Weights of a small transformer language model.
Size: width 448, 7 heads of 64, MLP 896 tanh GELU.
Training: a variant of SOAP for these matrices, 1062M tokens, 4052 steps.
Each number is 128 + 32 x the weight over the matrix's rms, rounded and kept within 0 to 255. Layers, rows and columns count from 0. Numbers have three digits each.

# layer 10 attention query, 448x448, rms 0.0491, rows 421-447, columns 0-63
136093148122112121165200104110072110156128135161108125081110125109166120146128116082070172120174179155156161110155079152158152109129130129170117072121082155114159118138151149115118160131136097
103165157072156161160097155079133126162151177146177108162129151163113130167165174137177146104119151156179132180109148102117106108115094089108172188146143127134163143152151130127167167108136178
130159118100088205092102113102096149186092112118067110178113114130140131098121112089143173146091142116078189090159106114137101132170189105078149178159108107172173140151086065128113102113081107
135083102129146164142101120105130153135147132143096107139111083141113110144124164119093092144194095150132136110088119181089094155177083147028124167115200114145094105186164185109138117197162115
099165117115113084128123080142075142107201151120132091094123084111121131143145158105145160105108105190151142128123169119137105136176135084119116145109130132150167153094093107153146182169106173
124096097112127148121127125176116077138189152169168094076187207123036110084055094173142142089087122161095033120100109120092125172136113134095119105143110061140108094121141132087097129156192036
190100154200150174080078116100048126149087178117137116151123108155171145144119120136129150105068110131159085068130142120097121130142122131132088180144153166104108090074115099128125127102145092
167099119173113135137109165100146069163164115087136146122109122142150151073152167128145102071127118117120140185159133121197155119101162108110147161149112116137107199109176138164130143114141089
112120046061154173087139121186147147097143136163167082169155097136150124102145187112128108142196146143169097101191117110140116178152091027087151145112183113186217126103124095134168112101181181
118144167142098088057150121159113147134168118053115158081183182104077101095074173112096105063131071124093110097111137115159111123089183117142185165103093161136211135167165166138173125127065159
063080167159103130130155134076119074171057194170128153121153110106155161184144097153053176185166123095149174109154108089132161135151091221096144174093145149101110081117118184185160165188167117
126141170183091133149093159125137082101128077159147220105191105108122122138125146145117162211106111148119104126094107138153168126110082078076147119109099147103168118118159098153125090144156126
171096110129128094078118131133107133104176105095084183162155078125115186145062076129121105072162164152125132124145142118098156150161169103184126191132147175141147131116089106090118118091170100
179075109113091117152157069145176117138143126160102081099143132195182138155142097092072143091143081132179210192134126196150110116116136183120110098136100164139166148123100213159148183114167116
094171162163163135186121151087152137142121128108156143157112110154141140164134115171132144109131114095162127063102167130111146094107193123090090181091148158118132086078109177103112125165178056
148105150164172116176082138168137133152143131100089096130109125170121158201134083109088125128083139118098171103183161094087126143093176163106167157157177107112131088092179174124154101127119089
118119159191101111124099108133080183111082097153219131090103094115128163113138107105198095099096131067124114129106127113147167082121096147181142113129107148129128106138121104086123166122100159
141140056147144119161137084085097141076116178109162103143127191058107163067211154137156169057105141136105143131130109103115091135074100084146120097137146140131132156132107106175173117145154140
099094203061153147103115130125073121175123137177155106153174072116164108094172107195103066189050103083135102173114146067105112079083181109162185167126133101154097090192091130110090088074077155
154092085145109192147122154086117148154121213088097138207133104120168081103091099156137161134105210153145135159146178151166135103168162094135188162145155170103137140111072064207198174136051182
141101113083152124126116095141185158181133096105137040137113128084136069093146135140124137077173112123117218152169104115098114117059116095140135093126094133150125133098069116100197212173115112
177131090135103131188097093125136133141156051131115135089150091135149168169169089140133102104119129124177183112151167100166109102081109125167106146123099215175105088064132087127095154209198134
189172094140093112110108077146111142094095095099137088148150183163116125154082126137006100119165159099104071098121123107053111098068069144120169122098130111160127118108151142102123066073086108
097183075162104102114094159136091186168137141146082142122151148123081114138203149144136142112134099119134095168107123172059101071093127117144191029122161074124107148113102197160111142090170166
095138132192138172097138156062141099098117183071127099189137119117128050112115075115115092183176043095130161108178115098144171098118155197152109135153107141085089138138186100165232151101150120
137145101113172074105157153141105164147132146185094059087170136036133194188165124195101152171127056128132044106083197110059163144147072098092178106097070086134090115165127168152157145111154179
103134101049067155167115063140051150054103126200104155066148086153137081084067141123154087143159135095115096142108133128179116069178172078064121075158151148114173156136125048106118153177135134
# layer 10 attention key, 448x448, rms 0.0491, rows 421-447, columns 0-63
156212168092075129120118024146078095149084130143151188081136164123139166166086140097050202189089137139176114134166132149127105148133146127150145113150153191146135120163176139124092154086098142
115123098077084137140115113114099058112128145128109097167118139161127071132099140132142148140073072165133086127133123079141167099114109118119112153171093127177113115142140131159094171120138228
104153070136084162137085114128112169200066144136129132100156157152148143094092155164115184169118128083143103078161157082117088145130151140111149171138082080130108102092132130082086169104091116
168094115218159076152118145115107132128095109136118147152169148181133147112107088116171138123143130140107095104125100131144084172155087109066103143149171078130110174155122146155141075159095072
110168113123114121137135133091140153056183143098132116126101123167118153098188177111212144124075143192136111105134195111097090108147105136103153130096084096150117138139086113188118147130089085
139120147140152104118122131112164104108139185112106067065092104138113079182080108083096114136089126158152120126117100149087077176135155126173167127160170158156164113050153139143132089160160158
162107175138161150127100132104104161160101158123196141116168114120121118154165179142132141161102166186159089138135186106162110119184115126119122146127125091140104121156108155165148166142141089
117145133144100047115092156097104175138156145147099129086150130113153107094084116143073128108123073094114146197101088171175138114117081123113183151132115103124135154115148152138140172127182119
143168079096095149115102101124096145113118116188176131133136121149112093163138138133117115128164155167130137119175121146126140139143108073143140125108088158155138116147105113101127113128148127
088144132129080175099119094161089205145164104099145144105129068091153125131123073081131126188125118100093114066143102078151094087108193187083096164110057187113192054174123114133135146150109153
116111176136188147114146131031097157186124171144225118135136109164140127180125118120063160117121145036122212097166154137136138158079100176102122145095108150188116121114101088090134121163135203
123105118177136151144127142126136105115099150154128184080142117116197099088109163129101199191122066126177097117122135147115142052117121076064113099109185085093105147124101150162147145078088149
060163144127065110147123136132198106146090105125209112109191111100117107112100093141131085170141193155146110143143120142061106126152144105144190143099100114126129106111139049053190097144109075
164183113120100085143120100113118101161146112184118074154113116063110155138093203105091123149150176112117184101172156157083098077091130144128103067138082135137146089128164152075109155173157097
068110103092182057190142128103109106127130098094170077167065144122128062139127079144138123131146073089128191029098179176120103162149170080079085100143148170112115135130163072079124075123121113
140139127159133184144154083115112121187126154116112158111122078148146144193149121126104066109132161150129180146158119144152101161074109135165183150122081173094120112128122144123126144162122149
130144130168156151146093094160065124132112127169088095146152117107134127096104130078172127125082155126161122168156135099100133146170076155127135112110140165127133154128181111157119188047089120
096149107106127117114155136137067098143141119144122190176144148120165136112101142155143133149119193152089191081146095093108080100136132125158094112167141144161088122184151158179149125115092100
126129152143186108148154183116106157173082114205160155090165163114108161071157124135153145189043166111148117162036136164187095082143133129141135166140104103116088127118183162062126110122138119
130101102129081210170107140135115072143109151148131099137113109124188109070129114153139139131137137053149165161189122133131115104085186114098150127116117117098101087177135122158133190128063163
149159137118091087100120141150199146156184127106145105156171124147166156169157087168183096114129071154108161102150146114170125148044133150122224139141066116176119122160072087086101103185184093
169113128145101187148119153098118168113153114080191219128102134107137169108135105108166130097113154188108163185149137085118119101012120118132113174078114180147102075214163109106128158189122146
105124103146094128120166121103082203129145177098140104074141090139101139140114185130046094092157128080108106123191184145089103088095054051153180110155087194140123078121099107138131105134076136
095126097110164078145159138133124130164136118079156143173063173094126151107148148168138185096110153106133094083142147141126081065152152108231220110119142140114170152092119105077100130122102113
116147142118103187087149144121172128038158168125128146120150110144176099158074152095033131081163112059159146093156139040122131097126129255113145120160081157130113138115130123095151102127120125
118185148045083085195085135188140146096135106184161094107101166041130134126140111106151191182127158139155181103125124085091084171088141119157188113151137146072070108161121153194131132129178148
141086185135141153147073106074092147087136191156093089165090082186129048151157169125116094076185167105093153119066148072170090058150170073183088122117082123140107079112119070126205125143122162
# layer 10 attention value, 448x448, rms 0.0666, rows 384-447, columns 0-63
133099120134127164171133146132120113094105139141148140122150118110062161081077139130104125151087089115139112118133115122157098150133162113080185139106174116146134126119156143072124154146093117
077147106071165118117165133123097112152090149138097125137145173103110108140115106132120131119093156116103128128108133165174080146135104077141151113177168137158142120078127125108081176133146158
157095146138101148123103062124173164145126143161131164068154105149169138100122174171157107136127139145121089145136137041099170069156119185113134113154127141182142170106087125165169094170082151
090098133082162171205116143153163101120132113076121180143111169210121111134153196142147128133168088164122126196151115136085167143150126151097151140101162092147117107104125141148129207138085146
076128139119052151097129116142190106138176157074164169097176068148152148119115119176163103120125109186134144141108083084138125068140070138165131108103178163124137107119093088137118130116088108
108118161099182122141147157159068135148150163113094118174151163130167133096131110173134070125154156122171105194116156135110131189111105072099148152171112110178167146150158158112108182226108127
136151098131129165139212124127105177149135194199155082161170104106163127119125124105133164123155073105133102120127070053106209117128132121099158129123112163171103119114142111165186130152110090
108123109106163174125186158107108148126210126102117097138092112102099119134160126150166107173160129110148147146150113181127157137100107153117122142127148073109153106081121145084159116126101104
148136162077128147144138123118105164146145110160096102130127132102107169137134139128131128200153141112112050108152123092120147135070103128107135165126136138159145130117215100096186067129131140
072146111209136119169124128125115128121084047054127172113128100117139129138141163200105159188100135111122158123131083098096064105058211146093175134116175101105145082160154125133027142173149155
144132093161165106125135136103113155095202152130073147133154121150161130107136112105146132169138115141131137160140148127103148132094100127156153122060110096091119062154112111129148133109094106
142130130195167094132108146168179169106123112126110114130116127161130154116104125123131103132115131135131114155122153145134131108135145113150141104141076092143187105085111108088089106170126108
140122138164129135149078130131123141109152138102108202175100143181105106108137139128123101152095110155115119160163114088154083119080160147151137159161126165102131119126131135111098122111094146
120112113124152109098127124159167106124186136124151120077069108120164193089109111163128133134111090114144113137082143149174117095146170169147179151084163156145127146118108150081094066119146103
178096100125131149112074051159118111164103096139171117105145121120147122123191101135110120118089186133179176110150135130110112156108170114147110096107122124113116156099115121144153140134143105
149188123147158141092119184120109145098125084035073120146147077103135114096161129156116173112100143085136120147127102129133160137167065108109147116126140084121070092078132102168171156126128172
136121123091139111144101139152133091129065117170106133133152066173141125118125192115092117087130152132106106117162159118091176148149131100108124149069114124111127094096152108137129121125102089
137140132118138129119169097073148154099077112107147095118129090103129148112097122124086103104109102135151128115096130074155120116149057100128155121103128079154130141122115159096189122137125175
130091098136062137106083222115148126095161083109125153165116111112091150178161154163133138088127167122160141171136144157136172173083093097132087130172080142156109111153153111118145066084140071
109135145183140161118160126106135158114149140068158121108145112203123110106078124135141121085134136133091106132154103072175129116178101093150148126082108135095155156136120137169120122139119116
170172089102135170151145117103140152146132173101123113137077154155096073118145130097150101112127091150137113110158133167098127165133125114116129144140013127138136174174135194114082112126167135
135118090121119119108139117119092136129186160163174169136085139159168111157108095105089124115167182181167147119119164165083119094083146114206144185112121089121120147124118123153127119119162113
043127154137150149209044198115136096144162142100195134133120161130128194081154151142156104134161163136093129169126118096138127085157137142182137117111174121099165125150143158172144127099125133
125135150187122089152170088138104132136118123134125130070115131157079111116155112114060097158128144134099136087081111109116170142149143097160163115145130122108095161142128092115136092090104123
136148150162100135151118116119154137120130134117090132141201126138086147133104149142150097138152150148135112144087164134122093141100156114173127139140080104161144159170115181120093132145144121
118126145112124108115112179094156088100124136124126139110131163171142156136087149141107090115110089056137116142083134123105140131127107096170134123126137148065142117180086149104080092133182114
103125138171108121126125084105102088114184128154140101155112142140124136174117097095123112134112149157110075146208147128151196121109147060129091120142117131135112158130107055120091114165147133
104068126101138103128106137136166124116138088121080156143077146085105126145190118135169154147115101148140115120092119126113121171129175155142186189151107131102126102143153141137110160121110132
194135122135124188109146154092106123098120129135140096128134126149130085136163125074143152112122150139116148125160080145144158095081157133118132110095102089173113104105125076083112100154136136
086130089134147153154127124116172150168112129133159135099168100095143141085080120130129141088094073159114117139134118094176102087147127099096140118156134123143151163096118112070152170122187127
145145191158123107174138100099078119095125171129113090182124191124144123137156152153175138095124132169039094124143149128107122090178094129133110114157094112131117154141101097049114103122106115
115113185127132183136090104085125127123151129092163128135152107146118138177075139167160203182179120168089078103102152207114139110100114089091118108182135132162092100100090139115096129122116124
097140109164140137136137140114126114130124110077139096091080160119155114144181074163164104179124128110136182131111130116144086158095137111139106159113100104125152118163145099129043102115178131
149158151135154124164141114094149168113120129134153124123103102129136154102112131112095098101174104118127118113112103151133108089105101088186139111134087119109113129167096153037153162169104122
132148126112094118196122106085113133113107201138124135155098065143119085111106104144152108102117141150172125114160149165109129136135107194087134121148101110182094115106126107138114147068137150
133112143082111177180157189077102120147121099175144138091112121107118135169142096112097149182072201142149152144155129227114157129117115115151138116100094111168183160141122119149076063174129130
186167144152130122162131087143158132123088185140133091121162141072130141134104126083121084137110112095126125066123140135077191140130147081109098116117073105129126162140110118191114140128106119
160125107101089093140124094112144125106067129161067109109097133132165119156153082157097082189139086163168084065144127095176088185146081061163165127141118170141189152148155122128125131120099142
082114151106149171142089115196106088168157118133135128155119080104148115147069152157126157104146137100110160128132102174113111153146196110108132095083128131115126144161143127138082110167057039
120134115236155070151123105094145117127157111103145101182088172174143183139121113192175123144075156093141148120142101117147139093122116102127129081074152157158119165093148201086114184192098111
082111114193145196136123144163121109155080143137143135153141166096094094155111074102108088131147152107114143109110158157044169148101166185125152144174134156110189081087106135134102173146083152
170077132082092106125128137129148147108130077147165125111137132115145125193136092147118133115100129128158157098089158231118112098074159129102137107108094079152137089133083129174134093082129111
188144066105139088156120125095139147136071058143109075113094134079116090132153112092080172072145194134136106080142147190109144196166161074133169161099082103118126136107098080156138228163124103
123148153131162142116178164109112164146126130100093092154133131113178109073118139071115132130087102087126089120134137100167153141177073084144083108125181105127128155118148176132134102163165158
081103117137114141129056172098120096190147076127147139125100107092119108141177115155103129105075135096166107156144125138125111151083113100149121145171098127117131100108123140108108087076162108
157171123104129108076160115125140141144154169160106114084181126132152090129144128126126160138121177144146118133136099152115125126179098131107078085106109129113172124151151073197107157168058096
106141129162116098111107110084072096120111090136063153142094102086130118162101155140141067145118180115128132132112124140172142100090136119159131176193099117110107115139119121065121105086098119
150100121137141119088099114160099139168152099096143147153142138169096180138137164056096157095062118142160144167148192111050120110132123083113086116135078166041135103136108077162145114119138068
138100079149129143128176172148139169157114178123104163185142130111091141074151144121086118090105120162128138108163135092131133139203144137135113111196172188139110119085181082179107153148143118
135164090190087167109102116177125126139095123142158117105125183142131127158152106074126146137134140143148103093149161185136154157124133139102128127093066154116087147155131132110129162122132172
074095104148175195151193101098162118102138128135103089122144134094114140166139108107141077142137154138131130094108173153095139095094124123106119104095124058186088094073152188101198160146118125
117160125108090074183065094062143112139166153150116106147111175093190127140165093103163116127153155122150134145141114156122116131192102168136128151123070114173091130087128099178108183093177147
126132087094160119118085139152125157126159076103095130130158107158126075118117116059144145171108163111135126165095109096149148130143107157141103130107159122123119131097178146179124117125130148
124078136140101092154184127133151154170124096181099084153146159111144133112105152126137084106150124172116136122118131104123149155156101096131131175131085132178077077081120137144118158173094179
134098208103131120133074175144107137055100132146145111082108118106146118086100163136113075155091102101128107143104084110099172148135108127091146150125084194144121097127098118121188090110101125
141183132166103117105156103126153129113128136130170131132131106124119163128108111136150202186137131147121149113124136132157128159070131137104109185140112108099142112130163129105157136082113191
116190167171116097123144089157168167137118127075086111222090111129124106131100140148081121131125103088133129172110165142090132128111192138087109095105137131120185091158087138145127157106099193
174220172189107095107123155049133191112108133078127103105126172120107161130102130132156141177077117167180140148133099167113165092122109130129081089094128115070116123153103171138136082094154105
119070156099189121152120138125066108152148144121103157114148119085125079084092115138121153152128175149105171146155167144129147132132139145106122109167144122096073155065141109156115139113136122
149128125130069164128148096111161164098084099132075110110128086105143162129143087177079125139080104087123109054104136153180088147175142075148140136101105120136152203151157199113121108127118116
163169141087182162109114075129098136106067172123080145091132160161136120142126153146186137094137161165150037098127177149143129154140104124107163065141144181129133152120102078152117105177105167
137142132112174116114080131096136094146106154109166140117203131092075100114120155158131160127102163135172128114101124178141090132171155150145190133096122159088091176152092150136117138126177067
094109115111106148113131132120147174138115120130129104143108142129076078151117119195122145111164179137146109140123152110158081126149123157120061136119142118158105098142132094188107136123128129
121187149152121122134149117133095091123132167055107129141133140102187185039074150121154135099061125143103144163083139104115141078192084113139102134137141111081131132154137164155078151154086144
# layer 10 attention output (transposed), 448x448, rms 0.0582, rows 384-447, columns 0-63
135151123122113102100097088126113179117097122103155124114097146072108134127090150108099161091098143160093146083134135137117195117127157148108067124118163152153120107157138136130141109104098149
140121139100123150180092131095114113127127131079147155154112156131103134090094150134113155098113150185127107160131149135100116158056143196120124127109092121107105185095127140155167128131089090
123182131130153106164127154160086131116117110090099111165171148129136141141191088104162082180175142088150080126137168146068146182151136118136175171112121106126098121146167129131099127114153111
134085121143154082073116147105097143113129171157172133119157121136135126167076098099121146140106121161153176096053093094155121139111105063126132082097116145125080122088158142117115082132138113
132118108202150136090164124145072147063146123160173132146072123132131102103099112114129150113107121134139075140140133100098198118142133115143178151123129148138169133115128115156153064158144127
178106164109169146158136087120115139107095120166156108075110138124080108130157200076115168042143094146145179102137107124105129137150106129114136088117139128121103134109167114103085138046158089
134091136127161172142109093172126102154159101110122161128109121112115101044114145128166112136154136112126125148143149140173090135113086069141071112158130094090165139098161110157088097096156136
128155149158116156180127164171187113186146079153117216122127160129184064133159143181151161131098141112124133152131135153175120123113116138120109160113113150147185112145112158134085133112200186
057110116143162124142118094108138133135153108148075152118124153131130116165131166109133114124135174147160109095064134111134132135125138117128123087145118137154117135133109156160101163128163162
160090166090114139137167139138139167156119135131160098159103127113070110130133132107132095113120137105110109122101170106140151115175047087163135155157079118178116153067126145132184129093111146
130163138129100142130141088152086116120082145147103150104142142145122115114173163135120143167134150133099106098135160131136103158127132083096150101130157092136128180135151170097142102125145197
137121143113111195075108113141131142116114128145097153094194171132139094158161137134169176121070130190144131137114169120135151128135107158096151096121160116118077182093135148128150141085099141
091141101117131125141133145148104102130078079137168109105158138123119091122156141113115143110161158120103130097134107120125108087106065125173107104112124106124173128127145085067167076142173125
156123142193116111131054127092093206154093178162094147168137166088164084174124086109119158122152148144163117137110127134069120173187114108124106119118139145086105146152122143112139135110122066
052112139129070132068149195103117135115153199123114146133129124135105145140131134123096155128129040062124121139135120117161150088130098119082114174118124111117122129107098135132113136168122116
124123123079148092164153111123152093140125125155152142112135156149157133114119141147133115138154082133079133128126167159136098067115146128168151154109072124104104082112122174138158113138153077
111208082147167112083130156086114099127111151075090149140142189119102183146101081132122129134152064087172129130132112155158101084136185162149072109141169173102094108155100158092104149097142089
131106196121119136137131129151149153121166145126127118139136106127119100138156169119155103144109205125149089130133077143103100107088105109145119151112140155178134084154179162178121115149160096
114172165162154121150145086092136133142104073091137144070083109158151167153106098124167125163115132152147137124153178097140119132190165176142166121126128160145106133129140144097068123135136146
131081161098096121153137155117170142175142119134139090127156150082116150176126147124099147135109136099147190120139142136105152121046103172091099133154182113140105104105118161108133165133139141
106062123079188106083132119123112129126135079132133127090128077187141150172112151137137153166137147169183119112097159135123135149122126126131171108157168117174113188071144127185138136102124139
108162168098165149159121128151176138152076147083113111139135093095111134106171183149144125168121099152107133163097122141117140157135115139131147084147090105098137131128190108146135166132093138
168168109107157135125167068129122132144154113137155100122180138120122093189166191125068108081138132121185122121102179089131134133126119133105103107172109134154148144099156106088147139155165080
078103101165170200128113170118141147123142180120118109167158101087134157111117172140142126139161144173100141158171183118164156111077099140132123122144060098109131123090102112160082161149108175
111116136115103109124115117173115127105131100140163091137119114131084167157182116123101106168162117112112104107132100107192173161132135210079125098067147162107117167133154129104104135065086087
131103087071186100084095196177100081186171147105124121144164122093125101129124112158134152138075072182128142104158162119075125096136110123097152097094171116153072092088127121171111187164123113
105128153161153172117126152075164171145089093119137123141128138123098128096132118123154115116106108072086206085092103128137131154132152175139125080137082115140153093134118163110158124130061142
129158145109138125120101129169124093131109164127141172127113100135098136120119150133126131171175137108115112096162091136110115100094100111102055124107140113149125147150109181167161110145150186
116108152153146053152151197141141135146117172136113101076116103190118059139129192117132126114150065150180147090143125129145209132125092103107140121156123090129168126167164129141178151075122131
132139173139147129156085140157087128119123097137128131126083174115115109161166111132123139143117143118117165114152164153105130110113083138155085114095137106142105096132134130166154119151079091
144127097117122105056116124160113148075119141189167137084149105125117135118127117118123108138134132110124180125137111111143122159092182122096097119069158136183178172134152136077090123129131156
110103130112117126152170123122148116126145087133128117115091112152112093103129150148104118102091099125149146189130130151151147130142115134136146119055158165125137156139138139148118091148122170
114136141092143139163128139130167153153204081134121146107118097157117164158100148119159162098139112158117091157083156120118170146106134127141198152118075125138153136116139144166126092092149146
148108123124174128117167151039086139139122123175123163102113115142144149086144190140123134185113162094146116101101165138116143160133118174131132117135125104112150146072099099182146129078141157
118106124146131079145141086166149132048185068099111175087173136155167157101139148169157142155169148143161141154108087165173164155091118081161132147132086131108117120163107137128111078213147091
153115174154102151146135114121166121089162122057124146169096119131172140122093150140148115098156095105086140179151096103177121177135191097160123126168138172129088161120128138146122168103172154
076111125127113145159117146091079155160136085132113152144129130130160149126171136137173140101110143141181098147157117112136123106132089129115125142122191139080131173084125119085201163088108153
169107111147126148114120145148145088103156133158162131101146100111159171097128143127157117110048128147158135141148137098126127155087146140104101070178106085128131118117121135140142147142132109
162123061146120154100091142108166129111115111122093126170091157143126150142158064137126147140100112108096153112173150106122129077097087137145149143113135108150175120116158106105199130118127144
111100137108111183145139105151094152159069169096133174125155091152131100179117104140092129122104070120164102072098173087131081140179115140129173190167115103150119120152135109123104136163115141
141173093111113087088176130140152083132165092145138142102131127128142080131151116125194132136135059143116116124166111101136090119148090081177173146109129114086055170126151090132108112087161119
115169159147073121149128122103139128111119125102143158172141139138105113153129156143187154130086082136118138112157097085158140134150109145113114181174175171108132139082180114058077138155116160
100134133166105150121125188134115104130148144124164139127107123144141145156131153101133088161151057148168101090124131114132169118110143162098119094161147097109105151145171134165116158102094149
103150103110136091099081116145166142155123132112117144051167169163103116117105122127095135105108167144115131166088155137044149147103160121155152096115087147132114158141105120122105142099111149
112111138122145122180166109149111123161104154128152131177126196156151127176043125148087120167157147130114183123111106138143142103188107111111169124125179128143139127164113118153154161142134162
112086149140108123142142114121169099107085067115127148154154095194088145102168117109156120117169126116105155130148125080136113144138095132152162158067126116136087149094126153120108121109093120
092199189098128186199156134138151114101127180120107107105093133136135134116132139128128099168125080071131124168069158105089138110079148135125133151138128110163119165108102097130146159167182144
139150150121088135160140168110121089161152154178111099127120122115121108117131093119139167161175155159132142049123061124142121172150149127143128137069211121177139087126172122102131123151103115
112133124109176096097106137108112135102186161151172129095138135130126168172126114144143121142156141080124082169104160134101170110050167089106190104119089078152135123183188199085116077069071070
136120119092108130130150106073156148153098137134099120131134074116140155140112196156167121158153076097143114104166108126108126122138141075114117116169147117110128138154139111179136098112121154
164118137118181093097102102138082155181126081091125189164105170140102092116125174123102140120121086109097126088091109114124147170098177085124157133147138075100147082135077144151114127132057092
150169120086144177093148119191182135225153100080080202106056132156039105079183132157139146134107109181130092150157123128109033165102137111079196141130158152095158119169084105139131118176134154
135091175124148117197100061115143167115126149126173125132110112091103123096145148126133105087171135130121117162131089152141096107145115158124091179151092132113112141134077098162136093122139174
122172098099120133084110127145128091141110105158183146118134083133089136170069120138118126130048133099123118099182107107160093115100142190155111109129146121042155108125107148104138123159148110
139113112138127120110115091119159056184131109114175174135144042167152121170133142138162150107128173134103149081135105147122128117135111133116132094134174148109135093117133167200102117152150077
131101148138109160119116066109105110106162154098066147114105192212169169102131173102169126047176090117067170131170102133133128130128131076113174064161143131175153145163099163103142151132171163
102104087072083107132148129113131130090127126092151130079158159166128123145164143123174118195099099171151147124145129118133144162155083164154142175145097109142111109164188138108130171110141116
120056129105085108146174135130146060179145190156122136108153077119089124133159119127146133104161100091091130115210106150098139165108087158111142144131111170138159131115145086144129151100142148
115154134155109118108143062124164161119154118131184101171157163145103139131156171091122095072082152101118115154115142120113057160116107090167147167126121139156157114187124119078107144143102128
114135132121154121138146215112134084149133147098162173123136137141139147140073140145101088098120152173163120133118147127128117122117105135078116129154097150108078060100147109127110111142116125
133101173090108089134154135060138105139158152133135131111167145110147092088059145079077095158117143142131120124093054099089106133111121116095157157133119159144106127119152111076121144121080155
116155090118095129191120140129106090151140175122106046146088136151168096139184080140088135119147187135120103187183174117101113101125105130138114162114114158115128162132106122109131131187073166
173115175120129089152109155082122153138121133120120163111148126170143174156152136072113138130124105143162167147121103188157144128115157110107100143119076111121106136107104080069097105183089167
107138123106078133134060176154172123139152075184185157126134127165091118150122158133095112121156093089169120162159120102159111205123102112113154123096109152174106150086138117125154141147166126
# layer 10 MLP up, 896x448, rms 0.0645, rows 0-15, columns 0-63
085140080115177162124196137193128094078156166180078159089137141124109137121158134135162072104131080115146125160076152097130121079146150085156148086100115102119216086158080155081133149055116098
123148114179114161080133143085101132154138169138166123168118108175130111101135133094076181194127108050115135146127094150091115178119133119151134097131098221169142132096113199165127056148161145
150103085143110135126129102150117115140116120084146123102095149124148135127133158183186088122084073161081132129057193091083110074157143078148123094086197050128132160124147091135163126134084089
174144109093112104069142173082182096077154174149148132123168130156172098106144119138128105181136162134133102122161174133113165093112111151113145118124159081151166109139102091122163114063111176
088127138172170160107085130197158118093187131126135110142155111104162143103126174160116135179162130140114062156136145160153126114144095177092117072164114139128101135147165146135108162086127171
149114138147206096114122094151147133090054158130073180088103114151153052075144145145116130162084140163166154092091113105131104181163027172144135154090121126133092098121143112165139149114109118
069154199132113172141136134153154112155176096105129138114143092098075110138125091146172116150149128120137055123072137145157132094099130131123086127075193129193142069168086113149009155083143164
160146120178141124115160164173063088122122214149143135129154125149114211061157137145130143069178140068124177095173118177133147102080093117091132062105138152109163094105154113162140193106173142
111117126179108171101053086200142144124156169097133135148104104146109077115106076071166140160164138167190160081093097121133153147111120158133198088167162101149174141149133135132119162116134130
116193121104103051136140097165126115108131134178093192184150119183077120166139177156138118098091097120128148128163109135125115129097134162160119140133170101181167119144114152148169126127120147
061149084137118142133119126208130180191099134161149089166194121120139158124157166118145109123099166086112073141207100187170121126090109175100116129148157118149145099154172145132080075116124154
150114146144148092111097104105117193114100141086120105135167066155120122184180141187068165119076111163106145187148147128103153101134106139103124094186129097123186098116099138134183125062162135
116062094213186160167122114080130118161108142167134140070145124118182175084122148177147104152139199111189121139147105096134113146067177159132185146080106141120173138147138137155146151160150113
141111026144180086127128113066135149145125142169136130056084080174142153148110111122222192139157107160167135064092135138133098204104091160114152172118157145164095125114092164089158212155113050
064192151143198098147120162092129117150130122147110131167094106162113106126133092076147171140126107134205116104124176164209148125105077200105214111140166166161164078098075171177146135140157103
209128118140164131125145114144152146132137135131136149114163169142085136168172117144124085149142080187203153119158130134091089099145099132164134154134134177138200141114121160163106089180141157
# layer 10 MLP down (transposed), 896x448, rms 0.0707, rows 0-15, columns 0-63
116114156147106104130112106078112147120118134081129174145102162134067183136080111103132115109127166093107091067113136091129117126098116112116102099137133130138121092147107164134111113135114092
114152167144124146100095100100136099088133157075100095046077067115089130139054136058060149127107178049093136124158075099082128137116078106146110149105191156116125141077136149104136043082096144
152144074090099082132122083136080112113155131098136069113104129083151114132057100145111107160092134136147154121124094152089133151134090136137165127098139133072175118194108139139149118099077144
143098131042061129184129131057101163064109093066124144158084145123079120090159088143146077162101138096178140122095100091081133083134109117086130097116134136144088103131055136111075119141195069
158129115109100122125137127143117169107118157125146104147136145091103129043082170193135104167070065102110154116130093125043131115117119142106100136125043092141113157107110103124126180078153145
111142129173152149096103048110096088087072098126068081072151116088114100117119135149167117112098104123124123077117077064166091129098061133159133133088099080151111148143127129136144111114125092
067132124188101097162117109139112092099153131160136126111173164151122067147118132100124137167154128137102133106124131158054176059081098150120104144081072103088153099091116104063074056136095105
092138082138107045100105057119117162080107151072064130118135048132067091069150169138059111126115136087126117117142113182054106132125119084181160170128136110073126147122136086088101155107172038
121132131135098119082130134145137155130148094118100156138123139131152120093096128075144087147089107138098132088140183148094175104119124112133157148126139108157176107161106102085127099060144078
094105124124069114071149074139125101140120097114078078130068078175088121086088136172147113122127141110130091116140135107186068177134127087126061161053131117188124117107145118094084156076123066
089091138161045138061082103066044123152065120174050057086149158109096148080051127031077132109102130067073101144131101160100121064110091188179080169129080080115079081153050131165091070154127085
107095124149112107123078157135122128122149131081140108145080156099121134116069072053172147140119120119169061087075115091129144117169128112074111140080155121142087159139139089125150157119093118
072105144103098146075075087118112115136103112104142108132077112102125094169079180113127117171166126120112125125140147104150100171102110102106118118126145085112138140089124135099134071125114130
116077079176141120127118142075154150111147119102111054163081124159113101122143120079127117137165193110099065130165096089145086142129117124162184139122146090145137121112062079131115086131094134
132101151120058151085103128114132083093102133095148124105126146067109080100101120131089139149114105079062085125033163117113128096136089121166119160138117053098090127075093122115127044095108075
148114130172078174096123102161140094161147127069068154114170076094143129138128174129123133139115097152122187094108175107121162128102075121140077114148101132177099166079140098060116133100167087